config.toml
n_layer = 11
d_model = 128
n_head = 4
n_kv_head = 2
head_dim = 64
d_mlp = 256
vocab_size = 2469
activation = "swiglu"
norm = "rmsnorm"
norm_place = "pre"
norm_eps = 1e-06
positions = "rope"
rope_base = 10000.0
rope_fraction = 1.0
qk_norm = false
attn_scale = 0.125
bias = "qkv"
tie_embeddings = true
parallel_block = true
extras = ["capped logits"]
init = "uniform"
init_std_qkv = 0.0493
init_std_o = 0.0493
init_std_up = 0.0493
init_std_down = 0.0
optimizer = "cautious_adamw"
lr = 0.00228
lr_mult_up = 1.25
beta1 = 0.9
beta2 = 0.98
lr_head = 0.01
grad_clip = 2.0
warmup_steps = 251
schedule = "wsd"
decay_fraction = 1.0
decay_shape = "linear"
final_lr_fraction = 0.1
batch_tokens = 32768
seq_len = 1024
doc_mask = true
train_tokens = 111600000
steps = 3406
dataset = "wikipedia_en"
Each number is 500 + 40 x the weight over its row's rms, rounded and kept within 0 to 999. Layers, rows and columns count from 0. Numbers have three digits each. The size before them is the row's rms in percent of the matrix's.

# gate: layer 6 MLP gate, 256x128, rms 0.113, rows 209-243, columns 0-127
# up: layer 6 MLP up, 256x128, rms 0.108, rows 209-243, columns 0-127
# down: layer 6 MLP down (transposed), 256x128, rms 0.0729, rows 209-243, columns 0-127
gate209 102:513486493499570555479527566509465453484538505494460492463451538532433512497449466504454487452508459509503498574493432472532530529556558534503546425495502503578456567474463541483479583577439531529529476530557493557497525530538477559497565469541483485484462497515542445480472509529557538433449431459486501512499557563471509501484488413534513428590512528506473471561432465482469436511489
up209 096:433516543535511448518524518514494511486459528476542578529501496529504475528433512601550488536503414543460537513502458539510495505540538499396442530536420462477443481489553458563467531502500527434535503482562474526566496505494564536483474450534517447492442523534540544535471445543542508548457572508538541467471451471488523579575550457455464477448465542529519485454533510572510476505479
down209 102:507560537467511553509499450471518454529471550521461450523488518506527472523458480482553451461452513485489486563466512538493522484466457475529490491479509577489480474508448485535413567489504487514492498499632542445517456517609513515603462520485489545499466482458482442456464488498511492532469453527495485573478455538449542542451510425568539468446561453483554575549558491466477475554456
gate210 095:524545511475498512495492509526515484583484494427516446542552527534574530515547503547593492527516503483543508519503485510530525512501529489562485449466554475543486522554445534543552503454527541428389529512431486577482464487509480561467394440453481575480489457518528510486397502515510508515464559479527447531462440497514429508461465510490504475520448447543467463484456464554516439554512
up210 097:553535454454519431520547480513461553488503531523489496508505472491515523514562445514491553507519506486519475508474484420497549520555532450466466569461545543414606448564505493575558501494532518480475551471480491517474470484463501488618551563545495476453445508549506457493507503433523434534548561462579410550544538459538531468492515500465489525471488479478556543480558509448524546502534
down210 100:493515517519510502489465520477508431474510513527508520567525492525483524461477453498421519522481481437556445584518443437498545491497474534486465546405446461501489508475510574509521558533520514506529601411516547441494451566451440456478524523472540448435451478540481565501426499510519456461549515444472450467489454436497497548557456540476516456528518546567513525492552508466490583465484
gate211 102:459434435499484509511506514531510496564514469461563514457568468479462502448565534487497489518524453521481566523553465569523438430492464487561474524487559483511475498526430445467436476515474391436523430479464463512494495514489470592456460374485399530505556461503512572538425506490475521517483499507472487543522485451471497539509568491488489486486499456513499485516471490500551498558557
up211 110:571510581492535493512491513525529484523515503476426479522528572495533536458465474466509497518468516525448509492510544461451518525576555567539518490471517587449555479466541509466500534583502464506455525543516460579519408519507524539500533432436584486454440500501455497500502530560564492548502461516547507516537496575542534462508445437543525577533449529465538589487482534550528517511547
down211 094:530436483564477554476556466583547477546483547500479484522529521562447555528486561535474507517502468527502557500482522551477484486506478557511516519459587527483489529582511449502529455495484448510471496470500430554508462511403503537549484436504503557518554503510476493469534509460455478522488427554436526457546448491522483506441493497494417399429553452505468421481492499466452579482538
gate212 103:459482484485488482552451610545555572559412523535520511505555534504481480557428527503510490507533504515459583515471525459487454452439568532524509514469447481545445414474507558506510541572496431475483456478497447493555462468463548508442482455485510518482504566446520538576454571480511473512524537564508577467509546502517477503479513522518534548503537524495443572510469482484474425525509
up212 106:464559511424525498456480446469554481443536456471551419525496439493631529576511496538483509503535499410525548472520472497530484448495491478470467439500501488469472561462536470507479434511574509478566524596563538499518475557492537521553570512491520498492519426480514491472537507485529447465509495495475545538467517545470548528505498435536511509574456513489470457463446487498509472489393
down212 105:428541542572551558544476556402574452545467571568496475499498511444490492490541513543463514477518536476512489552534496539542472496538503509523474519543523514505542539539579472525531533508547486497486448479466418500559447559489520453527519573488539477457489513472485431588582575496470521488542503488501512529484464512480504507500542468502499515501416571471470510461563512464485596487422
gate213 113:480586535497529563442580509550461493489583471490461433556501539586507513536466479533465494479586549518502472531541454474492496524483460498493508489426460516486492472541514506467472497506516461391500467482478491500497445478538501499525546513459499487474511484524480510413473496516539486534424515475515493501483419497536445482461478586553517389533542397541569568520440491532469469496488
up213 100:515483550450421501495462475467557527471461487555562511487488504530400470527509497485469528486465516424460512518540468432538536470484530498475491495541505530454457505484493536466505482450502484541460534501527603473418489497510504486463535445503477540524491492557451436489501475504482412489502564441477503471413530581496502556554466519490533498577425530513538547453541525551463437383470
down213 104:477599548401524537473534443516444433480505474581573478480523503503527542492531558489443529533479544514511448473422506503502523513514497520492475478520467540509506477520399483532453561496537538503475476447456532483518465479491464567541474479494526489527575481486494521466533533482520495591448461534508468505557516493497469462476503455466478505514517442453504558414611434551554432546480
gate214 085:499572523492456590496581527543497460535524521465498490544482561483510539471547475560480503499508499523512461586566488476587573479547481496493495478566533517478478517501500438450497505500498551529509495513439460505566510530465506538518456424504522454418548525596526518494518505543476433449529462522551489570512471460528453425490480397511551429467495478557472467560529479498457538522468
up214 089:517541449496523497485510553554572481453457484531537519524525503543474480509481515429456502487584468481449502525563511495535483551521552422489539525497482545475493442544544439507531526558489553513548589475586474534552460401556501475556501583496472471531498468493497547455547526498506537479577464447551520465553488530543478462534470500537517607491426521461464532524492524480515551454537
down214 089:530513570443475459483498428520469498507534425494520515501468500425549488491577416485439511502480527466513537513494468473475485451498397507508466544505509553446489493573577491460468544534437430541461517495469455472550537547464491478459491498404560576537541470532496510443469472444470549510500553532443479473484560538547496567448599547517490481456503497462530495507495450504530531492463
gate215 104:415503490512504540485512423506555508427477535487499511563483531550502501513518506483502481526514550469461466514443528518537533494520481492415471438488522411610532494510530404571428505572474522527503487532502416508539513535494523489465454490501462604464509548558489526465466531510426481474447533529428521492497406459481544513467560460522493442495485500566474506475421473519504498522535
up215 107:490486444518601448523478526475486442497486542574509483534485476489488521435452479542527527488440528524461521486539510525511444473474485458480532494486498523458524424568505494482430427499513459462523478475470507464438545496424522541430454545462577445493574491498464430516479536449546491513463536414471454530431477589481555481492512469508436494485455474486448469456539468530508442517409
down215 110:458437500484478513545508530475534485490509500549488575525498513578556514548566537512480503461556564471534461488426546521514448573498447551592448490519519466524452540532446395474565521489505468515447434479520450492522489464470565439529525505499414523537494469525490495476493447522511427537523422524564527491528502458408514555493501439517506507523499519484509560512457533414463481528513
gate216 086:520476460508455526506492496493559628464511532521489463453567542456457476512472504506522452425499534458525449443540474499464481509495494565508451457499483488567498550507467511554479524497516483531498525472486564423512515444591608542535534482501528517537486516521440543551486547520570444482515514506537531468460575527499504546529521519506501587488508601406542496469532513528489444473557
up216 090:517472521495587565487456478521493487530595557493595478461455539539507461516515483475541519497489501491567517531539505526493541513518471538534460516468551539562561451482537465545497533561524491579396562498502556558447494483468562431527586570494503490521496445464424495550507514484565513504531457523502469525499532566496501520576542529442480516583521489448496488476502461515539491488439
down216 089:470464477511496513535496535334472461475478451463433493518531460562450485514476489536452587511468523548542527551456521495493506452463565458438484486464503530483485484452476504497562494423476469526468466479554578525413446494530414550542467522507546569543523480539532524474524474456505458545494564483494497549499517502564460532534489474519542502509489503540466459459557512453533566543512
gate217 090:469519519457479481539519496495580532471476467428523540507493442514433459541532510458482514517468531505468587545487496514469511468494512444481444564483488606596513560521524445571544497469455487533501482507499448555473472468525481491493528450497417471516482507445556564474475453390511490553473427504594431483456472489504508493478544511490472528472463535542530515562534418523481506549466
up217 090:503541478576535588473517492486556479520503495455411527503426466440521469490474489531519553458617508507511466510459486416469534599488412515387511564518485519471542500525502475570502504541448559527506493489448549476454538440513512575543507523561458528530521525505566477498511445521531494540506491518538443466491498479471549489536471457503519492487479516607520525478529475466471503516534
down217 094:555520515511470444469547533569443488439495447544485483473498529537526500472583487519541517514510510495507556593515537490490486419526458493541493446502438540532466483557514475561443502499464489515477549547502476512528491469516468512537415454470513470502515555498482564509497588437488568457503520503452469464501557558524492507482453574492480494522534458463492473401432531626576516463501
gate218 105:553476444468527583454504508540552429500518545449413459492491487556502461497487519544503436461445525564482520521506508512513473510558467489431501527568455510593504439492511448531523474528535535501538472513555518547534571489591493472498503501427420508446490511505477536433529584450501508547499507499536461470511502463549487512488506449482507491541516434487492556452449452538491443413426
up218 104:398448580523573544455482483509515486587504497455473599457515459465427505514450564484462526467482485546462487443529517502538561497482516490485444511435535501495545475536499530552570473503476512512433531510481478511488425501530508589504500440510441433520507533492461464500478542512456377458433480492538525536494516557469517495525505466582482455535490545466473450510506518467536523538473
down218 109:496547445508529527502440433537522477420496481432456469396496556522523477431498522508547512513501461614470476503411499512463540474552517399501441530540528487474499499477491515501480514475522500440542497444463462580415547497535512478495530572496509505479530581431465463467499494479526508536500424525457431527542519494543499477532476498514508472551492454497529476394450472471530467519513
gate219 107:519526547525548511516481503585489451460436530472452553436478522480446507517449527586501469518532537570521513495463473485542537529553504465526478521513565481436515461567490440528499441557425584495483522448537429486474476530507506527554538564537495517524462508521456502498577583504505543586493480504418475522542486550568505534533557516481466492551514549516564495433508529568464505482529
up219 103:573609528480479495428498484483485440519506559518510491496439439518567552508513511488543507540416445527489486433437484470524546567420476543567518487541522471506504541473505519534551517532445496514463472549445415476480467515481508569579545545418523486552450461513488484611475525483521456523533469467502509472454483516528486427492505532524483459465526518480536462506530430485528480533550
down219 110:516501444502437576453526505522447529454675506511482519490465512489530509513497427495567499465544560518499558581553518422476519486525488463547558515439468475502510513469495518464520474510475447510491497471477480501474542458524507485495515488482452551539513506489497555465433437527559475497530519456479499407430505492482527429515441540470533564534543492461526453515415466529523537482567
gate220 103:413550494468536545478477536478453528498461465490511508486514473624466533512479568464519505494546526538537489479498464521432498493494525510550481428491518502495501474497469517506522570450525433582527448523470462537542458526484481490592465504509435521456542466560627554561494502461605497449475486512503503497575528519463476506598517519444490493477528458430491521484443493511553529511503
up220 101:536523459506417463475506434520442469451435528509473487418568506521526518467507498422475480505525551578592558575492494439559505504494496497486493482483461460482483547543479502486624496453523569534528546584516532503475427475458497542521551447478496474496534454476521478510514472498487452459435481442507488535590470517492501502515490424571535537513410496497513537520523512496481531446516
down220 102:542526479506493484487489513542493527518504482546445490486486508530453556433438433462484394512529494485535503527531493457444457427499547540502505396468487465534523497449528433530592470407549496517532453497505466504442462406462521476507489558553504487450505432444510501471507480557481553462487526490468453390511507539513456488564495480472429564515508464471528494512492483444485511452568
gate221 115:390518521599586495504515471529495471536546452539456476447476536525438442494531540557574463458526481541512520432505459453480490484524540529492559437499545541519477536501527554542570534535563507446416532507568458523509466481502482553499505522478472511543482486480506478555470480519553470508519527449513604493571489542546540470504509528507549521488566493523503506521431510593525511552481
up221 107:514538577518492447513550525510525410489512473475428516481545570454568539499476474467498465423467471510446544472532549485483492516496455435447468503528579598445505440457502492431465457452448503418484468443499534455529581495552536465513531515536504504451538477446539490527546546486509537472524533486526483554485493521498511503586537522573489502469542441534537452451467504517474420514498
down221 108:447485552438472505515499534566494450569539501493490503397511550518526484582538537497527490451529468547484518509503589477477458524614499471542433476485536592506506502475559481404507562506472473417533483438515553477506515499453476460374552515482474535523531454492472531493504431541500500492577548485491485496521516539556526433461478486499509554489540512489476504549493512500530503496450
gate222 094:463452508498478504475493459518510446596422489495504466485478464468432500510513575527549474476517482473522551545498521542435518407546485539451483471542621444478511457492537416554451505444502474543509481521447474448587541535491549489515456479495521533546446558543508487492474488501486516526461474553465537510582456473452522515499487509488483537430544501556465443487602479507522436490500
up222 100:576457522509598506434531492478542483458548433516436524543541602512632485507515493557499511465498509517468498486555527515509464537511471475528485581427446545531522535482564490462516521462464459497501451542506473427488490535466521563468519521447543473513535483497466496507477515459541453500450513430531465510418553455490484459451497500526435502533482505464591465549441473524478538459500
down222 098:524485562527507487495481520536438580506540479562503479479542545484535532497557514507529462423526549458475501507501530604518471400471448466512477530529453466508526428548502483518442452512492534541493548514453465473551466523490482536487435424469527508433502429620449465492533548494470551456520529418519493591466509527504474517493438562498486477514440491447483505464528492482467468448461
gate223 108:503482482559498490468480509467538563547551480551488520470503550487562488467448496442491502476492421466495569449478516499442514513512644492594539515548482617490510538486461537460569462476496443498446468506492498492520522589528474500513533446485521518524484499520494423483461462436524450495415448547545491510487521497460507461521532476552450433471537429499579518513524510507526512494551
up223 101:395461571593561443441550457504514466491522523535512497539548511513468517508404535512476529478464489524525485482459425457507506417480556500458489501522473410557480548490459526508497511407480535554468488463592488462472505473510529479473496464566456448457510469483566556520517533488459467484492430506552518494472454580551451487445512467513481470532540480558465553528463528489515493497462
down223 104:492441528497483364488492499416573476489506531457548410581461489510494484536538533496524460477496427510471477489493520413460498552513522508465569528444504472449464547453509489473524558521469497470513527575478538490473430534546488466492536528508409535507492520502482517504451471445496518508467487502512450489464567527421494449447532466425556485499514501530511499485490490503581591498425
gate224 112:417474522546576538496501501500538468506473447479438568534533465513493496506445503570494406499508469525483422446493464518511534443511476485458474532529583530466493490441526534479503527515469518496458506513499459480530395479570506525491491535486493452596521541491532504475545576558485443522500604481496472558536522501500573469467501526516531509602577525486549493470499495479454511547579
up224 111:462532472481466508530433506485535460458514564445591516492524540430519532578477415472576459475478457453488469569513507483539513425529574518539517520549484526408554448496471457522403489476505506545515446478509575474480584523517497545486370499489510481468516515498508500553497458502560487427481469540542521475471551512489498518477439498558429470517505489517527461456518526506513496496481
down224 104:510512478479507458435534523567516472494553485458535557485486405480459493434476428443460521456542462440527526496541520459453509484485469525509492538550383481468527493525516482509477557562513551564481470510529500463441414469545604555481539495530495461520455445542461509500510477557496502537501569503513508586506443458532491458510468529489473468475435434462503565564472506513430516469499
gate225 100:490474506442551529544527513539494507454417519552484530481560476488470529535439474509533526522516483470513599504459477517519510534512551496529488457426499502544474467554529421503450519462592432464525520483462457561508547521425455570468463441442519482495482478517454413449417499474489495550493465486498524487495434539517441564489538540438446440465472456536457503479509461576550530487470
up225 097:527539424502424515489525498442532544457472507450456475496436527500472447434474474480547444461517495471531471455504493455457560521421530533523473483454529411533413501507520475541480483499511542468559473488441548533557580564481542455479440517499481487489519490525499502563450516565541465516558481536462495508505431565529621439556517467490503506449486489509472548550488421456507473512500
down225 102:482534557513499523516491464562462474566393533507472540534552491493526528553496572470523471587560553489476501474492559495564500510517486576515538549567490466534521473466479474545455539489576435564478456497476479523491482508457584484534512501511440480508498509497502519452565485500479495561436453508492567491516590536527516496415566484568482482492491481441459551482502407502546567503503
gate226 109:513464510511463522480524478478471529478513504530565497455475535572475496479458496492496454496576473493490548459516427483525518468491464529620527435472497512515509536446485528496548510450461549451480427451409462444533495488463533529567521393455514526513527453546537550491475511502529499511461443553558496524496458486488515549445563554514533507443555405550497568540482492600500456471503
up226 109:490450529506451469545576517528459514517538521465431539501485519480452497478448499451489500555459476517525549510489490499542468580434483437508538485539479453460514489550497520502465538506498514445492424501467446487418454497473491471524490403565458572437476537487496483448491487561437530572570539461535478565461492487543417543469432470440570494461436471524499444542484474472461439492508
down226 106:497483521486587572472467471558484510494544463485516512473417487560466474500505484529539518538494505546534480443490485501453506504490483441549556473582429529531528562473466496429553512519520488546461512447443471476419555456533547533482547434476434508543530510517550502516460469515519494544514444499590477449467472531518441523425507449527522596513501565556487493513459529576494431515552
gate227 128:500558602535551507500495523495488497574481477559486432504514513517540477541408467547556493482517449498503575504488484510527531469525509526534565493412577534585519466476421480555510504461463522505428528551460544427483560574451547552477526466471491453588477495510513507490478522497550534480496522486501518489522516582495481508495572488531465472524486439516438452458502461504528400517498
up227 109:545573507542518495585494514518582541468463521490475456506532529577487511529508500535610567470503522515499447502506498416517452526487523442431562417451503548433537522509482498549468540435499549579529485497499459553475501466550515560459485521527533494464443529513470482501497508523540495431426513422525503536579548530526512495525516481517509539532509560457440511499522558505448468554559
down227 104:518531466482498521532529471623497496487521470535518565497511490575513431510491519512487503505533488491503531446462496456501450495473528524508551445507470459503492504473496535507592517496495482543495476509499488450482437543548478532469442433446461458509508537580544512461600425514563519525500451476525546535455550470542489546547597488494446529552438441535416521517537413555425490499532
gate228 081:485566384493487477487421402488472502473483537447457512455552545539505571507487485530503521510485472525509490546563491520448509567474460492475549510555527575490438563489488528584545485505546494445460495471417507510573499468475465505526563441435492511454534509497545507466520525538465505492504504502535519525476443425493443437410461522568497455481514443439449515487480462504469535526475
up228 090:470515531478474486551521486527498495526466480491507513587421474493487482420444488469518490476607478522509580561493463571495496521573489432528434564469502519495499471563523434531452535457517521522605568540501495451527536543468476428421505541556517496495474444482475555483464552519471545522474413495456564536539489550464518509477509462508472534489479488495536461508518561543450460560516
down228 087:524501437508499501477489501518564486499493510529558558455508447492525588481472490520498525509502490551561536540505494478494545423510519516491545579445515502499499514374544554565534529566513509558487479529503515555503457450477652507582501464524526523496528543533547534516502568449525551465517506452513527486478501496511544445534466547488431513502541491495466551491447386468468533489467
gate229 084:527525565491529514475444543520578526506504514507444496502513471441476465438528495547439488490450503499522524487523501469423501506518490535498485445533504508521423568502514512492514506558552544513528517446574468561574428581634455528550577543516487491508507494497445519436493470450487558419538436520498477514505510440535474503469525455523463505570495527419573548510475485467484544514458
up229 087:499490491457592435422470530491529448553558422524489466475505548456527446480496494446531517442478481501512503533552521526438499481514533523564517500468505565478453517433506528588529483458492535481468587528593446424522467524447520504528541524485522502463445487453481473416471507491535584480505513459599519497484511472481519469436466574538415463519552479477488467513496532492530504532470
down229 088:477459454568454543510507512644469558501488520443522535487542480566481539527522538457495507489573536514432454464511487451521530575464452478526560512482471476520529558493484447491528515474480442501520465504458495527479489453491418523459393510558443463507484474580545484451488471507564464490543504489455463515459453501544512537545419444457537462514440549534525504536538510465541548516508
gate230 099:500483456441543447449525481458496449550550448505495512493498521530480435508543556499504481429528480525548521410521500506429531465503535456587519425459512450481486563520422538471583502491491494500457418462452458476503461494533506492527615466483474501562537462481512500556497535469513560487527532537504501495500474416525470435535543605537450529551534510466497501454492446520472548506533
up230 092:509540476501489491485461476513545517477451506522506486518467513531483479581504495534557447499550614548440465474465432501475465512499498462506487535464502402536515513541514443487423476513447508483561459542435511530404494392447420495456466509602523473521479568463518455526466452515502486515466518485424489420508472475531483535495482471475477453529528473514497461442509468444469456504579
down230 087:483535452425472517436451479513513431545583470505530524527432484474476451500517532502526534467473478480553459467532425520472530427522516470514530510450412475511417508449499502403550544518530455450477468546521493454536568532532540485445584433451530459510539528449539498524516532477433485514549430506547488436506556511498502489521491516527453551530522491476435435509525448553507450477523
gate231 101:513542512526526461443490539419501533509526505563518484535495549456453537527488428494460526502587483466561576535573457543519441461532466493497494489467473459540527481431466457548431490508507525479442517430499476527520540512460522555474514504559503451527504520489546515489384463409493509516462570476462525422495511532450455534422543538540470464478512445527485503474499459471581530502434
up231 117:509435512501570539603455521522438497552481468493468522515486484510570540525493527546489480540433467536442448462470530526501489502534504476425472527527484499471473539561603482506539391534537526450500516490538518509472460470487485494486509482519535546402561550526544467411544449513458496489574513484499465567510470465557503502528451448498508488444459522593520541531431482531449518487527
down231 096:494536525485501617490471509779430507509527469486492479489506490487548477497501501546486536511500475525509493449511555488478545558487490472526514522473509511549507509542515575462509536446501508508492516517496536510441467496476494501484471509490472492505486474506487535489539453571522505524529453534512466507581483521604533534519494467490458516509487542530532504527537522520471471501558
gate232 113:507511489577449526527531490512485461598502486498490470455496474493532485510513485514478476454561528452531438489459412460498536475480470531539515392534546399481541487433517487520476566535533578495482527508459479547473544532507480519553601470521513532536507488506540408500484574591529546505523557510496520554499480466535516522529498548465565487523558492570474534516506436466447454485554
up232 118:507538489532546504547487538484438514453535497501503469548490468458500550506533412443523546480540459479469525491456517462536520544443489462526633463521447536506522475572501483499551440534495506454476519479493491407506515519465536462469508511491580471507583493453467449554512418518542497511509477523527460499465570542499441459460484467454471522505595565501490442506491551472500502452615
down232 116:504504522464510550515554524444533535518490496479467497507496459517467452494443406449517502560474464467544554579542517478487516526520544429530503504464482509537490494508512464516511534495586445512500462432531501506517437479563397519441545495534601508408474504489500458581474413503500465510501490605530493453479499488471495520531518470525550469452447564502595449521454521451516544527488
gate233 104:452478439495483602550503478503470477525426525525518554527569467498545458482501542476486494521545490487469498478458491460465519564507501511532546436479597470483466533482402563465448479462551418535463476443505543522570502482491582528522518453474465505432546450515534495518454507516565583476506454507469608495506500495458507585468533490474479522444499477499508471517429548493496508529557
up233 097:508472515518503512488462517509404454517626475606420549568531516489544522496438538460476533443497480476513528544513529490483468499498453485450487525396532491514491467551493510455484508472528522445429546531507488505532485586536490472548481525484478515574525526460509545497462535471507482514465522530494539462546466479463504534419464568607436465502575481541530516498462528520551508541455
down233 106:483525482472513570507532492470519423608581454519523542521525451492491520528498476468462468530501497498502497569468472486485476521539558400542547523465480504449473448452443482518508535525461486497505532506587497564503543475519527548526513498451532518485496456473535539504487491545496462536458481482480641427481522448452431455401475497537513541501561537486482483587450490491555485525559
gate234 106:462516498510505449499456451517537460512473554534503524516535493508550533480525509519540477461476433418513453491430459492528536493461486555476612482484524450537466536480441482494537516443493509540459467520465456447532463505449533454622481470488499462538488532536593565531484488525548475502508449530444545512464512503454496527467590448503476409507449550525491478590449550473532427491525
up234 102:513520500450456517455537494483541504502483518488498476454468465510452563533471432473540450450493575512485551558565481461494514482508467469436443493462434556415519456475497538573510521441444494439513532471524402534518526435500447456470487482500495463423442469504493513414514525468553432487522566466459518471419451523492450534453508527485489525462517401520485576497517511471512490451457
down234 100:554541471542500569514477504604426543527437503477461486428493466565593528500497486461538489531490472466518519450520583544564535449493508520543517510522561492528488455513444604476492455506494452485516623540505604538522509512482474517475473474493525458522514549557519464491485430485523510466531524502494470467485450465568485447537436500492443494553512543488538492472480454556478508473457
gate235 113:516464519489405466518553495487488518496505540437487434486515593517449547496517502458542527489465521485576565560473474516516506469513494509472477437471484542495476498514520392454352530564459456528530473427462538466562484456459507555506446412486460559480522509505478511491478519537506495513481469462431564504462520536481450541508510553431495462510538567560470493504517472490496443468517
up235 100:495480465503481565522508501499533567478440477488556507533489484485522467559466477535545450549472496540552579484464554468530527508423521531452493590550425433493576502561478515508508489483458407442504499539510505540493535519503572558533570497549468503477467490478548474566451489492472475533527466602517537484481452496527498550544545499493528462503447442596521479468532469482430547442522
down235 106:454562519483481529414569453545453511494513505511555599548501470512510481482431460490474459499569536510464473532541510460521437538489491545489449492562491566516435501531508599565520436499473479503457519454559497542465535513490563499526509484508558484486480563543488534481482489521524551480505522507541540548565469449529609469539504465460563479552460437489492551481506531535411494547459
gate236 083:555516494535559453536493497470495476525482448538522541514511490393460443426471433488526517492464497562588514527531526548468517507523477518504450566542434486482471473452505427468441445503508452476512483443494519463494559454438453488550503582511543473512473517517486518509440515425523494451557437515494527455494520507417454517459510528554387462432566528494483468430483507513525483527500
up236 087:467495570448433529557528472491467548532484485514543527553502443488511520474476492456465517559462499489470494440442589463488502460494495504527594525491467509495491496551568460449521499605471525528523526476570561471490454495518593484530524518509556537447503527474530493453586462501487520475501420480495460490444471508541517491469542512431489522536473468475462590460549588471437490424528
down236 080:413483484517513509496529539703525508477521506547478490520458517507479501512500474539509481450494486474495461451510506517578449487461466518484460492476526540514538568566444570510517466514525469583474448523532445554526398534570521479508455485498466507496505511507491504429566480515502497529455470500487540492513418472608453520492535470507511470519512466532524508510467432543509469489559
gate237 094:537428549507496557558529513599472538448464572502442548549428483463495477528494499516518543533446481497510515490496545443507493529427471475511459524488447514522423485594558532493591547541524496514464514509527480435411444458516457491490498515508495503466481501548517449508565495517482447537543454467489456513523513557633463488494459487490520512454507524487513578445523517483422516488468
up237 088:518542476522542499489480469438579519504455450573461414456585522477481573483504487504557467464539493478435495499519488551493432469520486501516469525533452492510587444466434493576456552481460565504490492508517501449518595508524486470462436501439518542563502477473382499545456515443499510467475578469553573456482497561453528506481535511457531513481506499509498449497444494503529497555495
down237 081:497504512549473458535492508601508514479528506459510500509422462485532458501466462481508558499495505518489458488508572499524539564439512406480500564482503450489418558531524533460567508524502473524520534514545499479425450477519435452496528544548473510447459487468529508477568472530514451549549419460487401485523482479618563490531410428504498521483507538523518503510506573490462567521511
gate238 108:516486516485466493485536538522578522477414499467456463458496556543397463433467546459502486553490478482536525486562551449521494496465533508491448473506448543541514577509491497486403511482432501496514383474504552584494500484526518532531554419461501547500486440512543477492516500565441495499474437542524552539511502529495496563516508421458503540526530468527452467494504502428567504432531
up238 100:482432493490549547515550563469464430461487510515493505537533454466590468528504488469541483516498549531495515571556543539530496501544506472483449451455455586589555439492493519501494496502529545520550551501488477602476539493481479504516558441460486413458462506476524464424521511468461513465480497471417497471477549495526408577497461480405483511490449461543534488497528432446501493485498
down238 100:558524524511516488504420451512383488508479488472493545397543482523481512425436541422476555543540560541437433534528502587444500493516452473506500518477470468473535460534488474514484499423446486551564534530504550441555470522544490508502460503507577512524486506453501552460527489497514528513466523495488526537521547528548564466472468535461482539563510491412444503502476483484555467530417
gate239 104:483524540485564518474425511517501482540473452471515459553519519554509490466527564505542488460579557564550518531537461492454464518490483482520444457448451476446545429518410584532569434538570506579526479443504425581565473530516497553455482519501453532485551502476497453481481491516484530529495536492538492511542566488473490523478527436434551500534522477471503407493481462533546532503453
up239 107:467470517496499430455476599562561457510549445552492532505549461454530484473482542513554469520561490515483529572517442473481459506433521457492495443535493581497525451555481488482545455554489506443560533406508433542516391476496515468502557576497466501524508498517505478514496496546421415508527488480476477526445449522494441526493528512473534483433477547529498467487453468509474583452499
down239 104:459468563411452557475458527501517476545487518544426514517433534500483434470519494530454438502505526497551487594528497489491491537500512558497472479428443452439442549509477578510529539441547563637505458475544480433515465502494512567440476505467414482511536490485465526507520461465535466532465474519551460524488474509523529509534516528508536572525515563482486449503527439496538508467452
gate240 105:523525447562551529463539474543548518473437527492474488407511517478546556520408491545529490470468487423539536567522475485500502558497618528526542493480487564490528520453463453491459493512477497491538573486472537474515527472480474524507415506539484465531526462529541489568443538502604403517472521410504531462458520438505505517511584507450498465475469478455442511476441503472511495493504
up240 108:468491540482506452539525484492474463498542499554495494519536453476472442456582494528455499516438481538509485494537397541491562492471464509476432475494538476525449549552434559437478441536472513524442475506570415522459548519462437470413528490476468453557494580553462536454518499485458480532457507478507534515488521483517393419461459483525459512548456538517535528485554518466491446443469
down240 105:549480522563543497495493526474482554487507481534486446505479596562544466440489544498523515541511485467440615484528553530496527508472499392501490496482491485453452438484528426524420493534509480497482480474486441510469443503529416493514442438569492526484498500575485486525568506473539440549516475510472523519453568534435467501514513577518513459446481444512479562457453543485481519555426
gate241 095:450511449490505544445566569492536534522502521498485503496495527483530515445456439570472535531461535554510451608452433516486486457474436506459497423568512582440452536467519550465394519457584531530507479511504503459516494530545431488506596440528477548515416532478493502422466500524476548555462482495550477545469474535522472487480495509449498465461479486478505473504563513504508513546488
up241 096:475488565499464474484508561496539461554529456528532521586474530551478471456472576515464467487529484476478466507511492491490464501530457436472501593517507537434538558490456565419527519484451533498569481575479453422468566499531491512524519510559461463598458472489564542474539527474517487486455488463486519478443478548507529514455513539475487517516541490512551508393569459393459525494494
down241 098:552492548501541567519487438483514521491581443498463496481467455501431477549498489499612532569523540558415505504485587484494507506468485548526516416483507460493454571510524516480500530456447459536472508457448501547521488466506469567517452474557480443502509510489564527485504463530409513500509531450512568572554470524458499474554497484438465423464508499457428555537497484485485479575473
gate242 088:507452432464490513461585552486536463521550509490500492481477517475537470499434484537513474559523486525564478515592516526493550517515518506522544469375581474562445497470521496457443445514461486510535459504477421447594410449499488528517516430431521531538512487487525480513503529550507507465531544520516460558536475465521498478477484487456470472461556401412489477489462485445533464530523
up242 095:653538487450504487557490524462461444498492440454545471490516461566512461488489472481428498482492494490492482503557418452497569450537463472466517435473595416546476509444479544477472507498450500563510474503452525453540453483483512515576500465515469511445506458499565505461503499446461565520534535513495469504570526518477496526493474510447541482456488456546453511447466468451412483497549
down242 090:555509549524548509460514503494474472473555453473477525542489456554518453524486533479449447534444534460496454495465534438482485489525498521458464497499502491491454535462569582446548563487463493546516487453549505470473551535504481474486453454576467433427521569431489474494465409420440473514467506520514552546559529545448569554519477460465424526491457569517449483480498496500526576568503
gate243 107:525526445503494547465545443484491610514510485459472550530508417595469463511525497509541495487533458500487584417479533504496542513503552458568466552518508416537506504545461503490513481461545493560523525550465464464555436513438510475495500511495439488537499506546506497487479472470549466476452542546417484515574487547539529568471557540463468465508517467539537450459491469541476479378512
up243 106:456462557549481561521546520520541508440456537480465483451494453494460568534474456528603490551555504518472531496501465479507491457473551552506538512541467515536474507516536517610536528542503541425435495522437486543571474515497485445520475565514515515469478475452502444519526508530550495559527399463570503491539477531570544525550493525511517442587570488529472539502494444446481448540519
down243 111:535477494499462480494483562483464548527353494500510531451464469487486522463537457489556465548487522510498528485462513566450517485467470538441549499465490477537372502486510499560447479512529448513443536496522568527505497575518502539514476486523449462487510454420514384468478534512464472499536423528492491539491467504440524432477491524487474451554497559519498531536490599476586504492516